config.yaml
n_layer: 12
d_model: 64
n_head: 2
n_kv_head: 2
head_dim: 32
d_mlp: 256
vocab_size: 2915
activation: "tanh_gelu"
norm: "layernorm"
norm_place: "pre"
norm_eps: 1e-05
positions: "learned"
qk_norm: false
attn_scale: 0.177
bias: "all"
tie_embeddings: true
parallel_block: false
init: "normal"
init_std_qkv: 0.0173
init_std_o: 0.00352
init_std_up: 0.0173
init_std_down: 0.00352
init_out_by_depth: true
optimizer: "soap_variant"
lr: 0.00833
beta1: 0.95
beta2: 0.99
weight_decay: 0.045
lr_head: 0.0204
grad_clip: 1.0
warmup_steps: 200
schedule: "wsd"
decay_fraction: 0.553
decay_shape: "linear"
final_lr_fraction: 0.0
batch_tokens: 32768
seq_len: 1024
doc_mask: true
train_tokens: 105800000
steps: 3229
dataset: "wikipedia_en"
Each number is 128 + 32 x the weight over its row's rms, rounded and kept within 0 to 255. Layers, rows and columns count from 0. The size above them is the row's rms in percent of the matrix's.

# layer 6 MLP down, 64x256, rms 0.2, rows 0-63, columns 192-223
size [ 91 102 103 105  99  95 101  93  91  83  92  96 110  97 100 112  92 108 110 111  96  99 103 109 102  96  97  93  98  84 102  93  93  91 115 101 121  94 101  93 113  86  97 102  88  81 104 103 102  98  95  94  93 103  96  96 101 100 103  90 118 142 101  94]
[[ 39 139 154 133 143 103  87 138 155 135 125 115 177 142  63 179  43 155 100 141 214 153 141 173 143 107 172 143 128 133 155 150]
 [141 140 149 134 141 171 125 127 100  60 134 125 166 114 162 238 190 184 136 140  98 113 162 106  91  74 114 121 128 165 127 135]
 [ 83 143 108 126 160 149 149 177  99 148 137 115 142 197 140 156 143 156 126 168  38 112 145 111  75 181 138 174 163 117 120 142]
 [120  86 145 144 175 108 140 102 108 185 153 151 115 169 161 141 141 117 125 153  99 162 106  74 143 181 143 149 132 101  47  80]
 [108 112 106 110 148 125  77 164  78 157 118 117 125 146 148 154  99 145 139  85 100  72 123 112 126 107 125 130  85 121 110 125]
 [150 124 145 110 137 133 158 133 122 128 113 162 172 157 139 174 121 129  76 147 140 122 143  76 117 103 132 171 175  82  98 167]
 [157 141  98 155 175 162 123 142  89 177 112 134 145 129  39 126 136 114 129  73 123 114 163 184  68 152 107 143 174 184  90 148]
 [103 125  86  59  74 151  87 138 109  89 113  99  85 114 207 184 105 131 164  88 185 152 154 148  88  93 136  70 137 150 178 146]
 [ 84 107 115 141 118 152 124 148  83 114 121 115 146 156 164  70  57 108  95 161 139 134 151  99  81 121 122 116  89 137 113 142]
 [132 132  95 107  99 140 162 141 111 121 141 195 177 135 135 140  97 137 119 119 103 167 137 149 108  70  76  97 146 143 161 130]
 [149 136 145 150 135 172 152 121 105 111 102  92  51 154 105 128  79 192 119 124 121 106 139  96 171  98 126 175 127  63 110 151]
 [ 76 124 137 159 165 154 145 189  82 136 142 141 142 150 109 150 146 125 118  93 168  70 160 120 129 154 125 143 133 156 102 109]
 [179 145  73 120 110 144 101 135 115 153 190 122 149 160 143 179 133  97 187 117  68 110 116 129  38  88 158 129 170 163 124 140]
 [123  83 136  88 153 126 106 152 121 157 140 167 102 181  89  94 106  84 142 124 219 127 113 127 118 187 139  91  72  89 103 111]
 [ 71  95 108 168 150 117 173 133 134 135 121 137 112 162 154 138  64  78 171 136 158 180 121 129 233 145 129  85 141 114 157 150]
 [107 114 103  77 122 132 117 152  88 166 149 102 138 118  68 133 124 144 115  99  69 144 132  92 118 101 102 177  97 143 156 141]
 [119 107 153  72 196 150 135 108 129 107 118 140  46  74  49 187 132 169  85  73 111 108 158 164 159 108 171  77 163 101 123 151]
 [134 196 152 161 151 137 173 117 125 217  70 109 116 155   9 184 146 159  88 129  94 120 147 171  83 171 174 154 141 101 133 171]
 [ 70 125 150 154  84 134 135  55 146 106  87 172 161 127 137 146  64 141  66 129 177 114 123 163 131 124 113  70 127 109 107 151]
 [142 143 138 144 171 128 105 119 129 142 115 112  92 152 133 221 145 119 129 157  76 196 113 138  93 130 140 107 156 175 181 137]
 [ 89 141 185 147 188 127 100 143  89 170 113 141 166 156 139 195 140  52 125 123  88  82 140 122 163 121 113 102 123 156 189 145]
 [151 138 171 117 108 155 178 138 107 123 154 122 101 119 130 168 173 171  94 145 133 122 157 104 162 130 156 138 132 153 102 119]
 [156 182 182 115 141 148 139 132 131  74 154 152 124 175 154  61 114 124 141 154 116 116 154 145 129 148 133  79 159 164 135 126]
 [145  99 120  94 136 114 152 193 114 184 121 110 120 125  99  80 146 100 169  78  70 125 119 111 208 145  89  63 116 138  93  99]
 [ 53 104 181 175 164 125 105 139 116 105 140 190  97 167 116 100 126 157  84 156  97 117 136 180 130 147 118  38 165 106  63 142]
 [122 146 128 136 124 178 101 111 142 109 120 176 163 175 158 110 129 130 176 143 104 169 177  89 200  83 109  89 150 119  51 207]
 [ 85 112  98 155  60 162 157 153 142 169  92  94 135 158 163 184 176 132 113 147 145 134 128 110 150 159 197 104 111  67 103 112]
 [109  86  89 181 133 149 124 112 112 112  93 119 150 125 169 203 102 152  76  80 146 123 156 170 125  82 113  84 150 131 123 114]
 [175  81 123 121 132  86 149  56 133 111 123 179 143  87 157 116 166 160  89 119 175 144 116 158  72 122 100 108 119 104 120 133]
 [114 131  50 151  95 146  88 144  89  89 148 128 154  69  65 121 110 113 132  77 101 101 154  97 151 165 151  87 108 123 126 149]
 [ 92 125 141 183  85 127 164 129  85 141 187  91  92 130  74 144  93 177 144 113 170 137 134 141 135 171 146  92 148 171  92 142]
 [145 129 132  44  99  93  97 143 121 105 186 116 155 116 133 174 202  74 159 121 100 140 154 130 158 174  89  81  94 129 119  95]
 [ 83 102 154 180  37 111  79 119 155 154 171  99 152 129 100 141 200 170 160 157 196 142 112 123 106 128 101  80 110 155 120  63]
 [ 97 133 126 157 111 167 108 169 121 152 147 112 116 183 163 236  56 106 142 119  56 175 162 152  59 106 140 178 148 164 135 131]
 [131 120 116 142 128 123 136 209  84 185 130 106 157 134 112 185 125 103 167 148 182 163  88  83 102 202 169 148 153 124 109 124]
 [ 92 126 104  98  60 124 130 104 125 154 135 175 166 136 128  58 151 119  99  67 157 102 106 122 161 127 135  96 145 146 104 149]
 [116  84 109 151 126 137  94  81 101  75  91 180 118 136 159 111 138 115  74 129  83 128 130 167 165 118  99  95 114  97  95 105]
 [119 141  97  55  99 148 126 103 128 118 149  44 166 139 133 127 102 131 142 166 124 133 138 117  65 142 123 157 150  56 152  86]
 [113 131  99 145 149 128  81 137 148  94 145 128 168  63 135 173 163 109 145 186 104 154 149 134 120 134  89 152 142 105 123 126]
 [145 130 156 123 102 106 171 198  99  94  86 129  89 122 158  56  77 158 128 184 104 144 133  75  40  97 105  97 138 141 152 103]
 [128 130 190 155 117  95 159 136 115 129 116 206 116 153 123 106 154 159 126  85  85  59 111 178 147 130  71  81 122 172 131  96]
 [128 136 113 159  99 126 126 138 174  77 194 187 120 105 137 130 118  81 168 154  87 154 128 115 160 126 153 157 130 179 111 121]
 [ 78 111 101 155 157 159  96 141  72 161 107 130 100 109  53  98  96 126 189 115 118 138 153  73 122 145 178 142 151 143 120 148]
 [111 106 122 105 116 113 100  92 129  35 105 151 160 129 138 138  86 137  95 133 137 165 120 137 148  66 161 153 121  89  74 104]
 [ 91 123  96  66  88 165 104 127 144 107 169 200 111 186  70 124 178 104  85 151  33 118 147 118  98  40 127 169 119 100 159 112]
 [101 114 142 134 101 102 140 162  81 110 143 123 109 193  99 123 143 138 146 141 114 121 127 173 211 155 115 156 157 120  96 118]
 [111 116  71 110  82 129 130 137 106 174 150 130 186 115 112 141 118 136  92 135 178  74 131  85 156 138 111 144 110 189 181 120]
 [157 135 117 155 143 128 108  45 137 134 169 112 122 135  88 128  78 172 123 118 180  67 120 158 102 176 100  73 161 196 119 133]
 [144 119 165 139 145 129 181  84 132 145  99 116  67 115 165 104 138 167 101 154 133 174 129 154  92  89  91 114 120 107 143 142]
 [ 82 134 192 181 120 110 131 116 124 108 146 126 168 186 171  96 184 103  77 120 125 148 144 160 137 172  77 153 130 140 162  98]
 [102  97 184 179 187 142 190 119 104 153  50 175  83 167 155  91 132 160 112 119 103 150 131 115  40 138 127 152 146  43 142 110]
 [182 123 112 139 111 116 172 188 100 150 175 122 136 125 114 175 138 156 139 138  96 104 108 172 158 185 129 148  93 131 150 110]
 [168 157 172 117 124 161 141 166 127  70 152 108  92 110 151 162  83 135 159 186 168 195 120  78  94 144 123 101 143 115 106 112]
 [ 88 137 125  34  68 141 100  74  94 135 147 105 135 114 177  78 171 186 121 131 225 102 166  89 162 150  99  94 142 111 132 150]
 [108 107 163 123 126 108 128 125 106  88  81  88 120 139 123 100 154 185 121 123 179 106 132 188 156 112  86  86 132  93 156 135]
 [107  86 126 102 131 110 118 108 105 144 186 149 128 140 151 106 148 138 106 157 158 135 141  83 131 167 140 132 128 128 101 121]
 [ 97 112 147 124  96 138 158 121 181 122 123  92 136  91 225 116 168 145 124  63 176 107 107 138 116 123  88 160 103 113 143 119]
 [159 137 122 179  87 132  94  94 156 122 167 114 121 127  75 162 132 136 122 198  98 117  84 204 133 128 165 162 149 168 155 115]
 [127  98 121  67 175  95 152 194  90 132  81  66 124 131 118 142 162  71 110  70 142 112 119  78 112 134 125 184 127  77 115  99]
 [180 108 155 114 113 132 165 203 124 152 110  57 131 148  41 150 168 135 159 130 165 110 100 167 175 152 156 125 106 140  80  96]
 [ 80 100 182 158 103 127  98 136 172 121 120 104 149 161  50  99 141 121 102 178 112 162 105 186 140  69  94  71 135 164 127 114]
 [ 84 167 117 121 134 156 157 175  50 120 167 103 152 120 108 120 185 106 143 125 127 131 151  79 175 115  71 138 130 135 166 158]
 [165 124 140 166 165  79  84 162  69 141 140  97 171 185 180 135 117  75 161  75 109  61 107  81 128 124 135  83 112 132 161 120]
 [104  99 113 171 124 146  61  72 131 100  87 154 109 142 124 146 126 153  81 150  35 165 146  53 107  73 127  97 175 167  97 107]]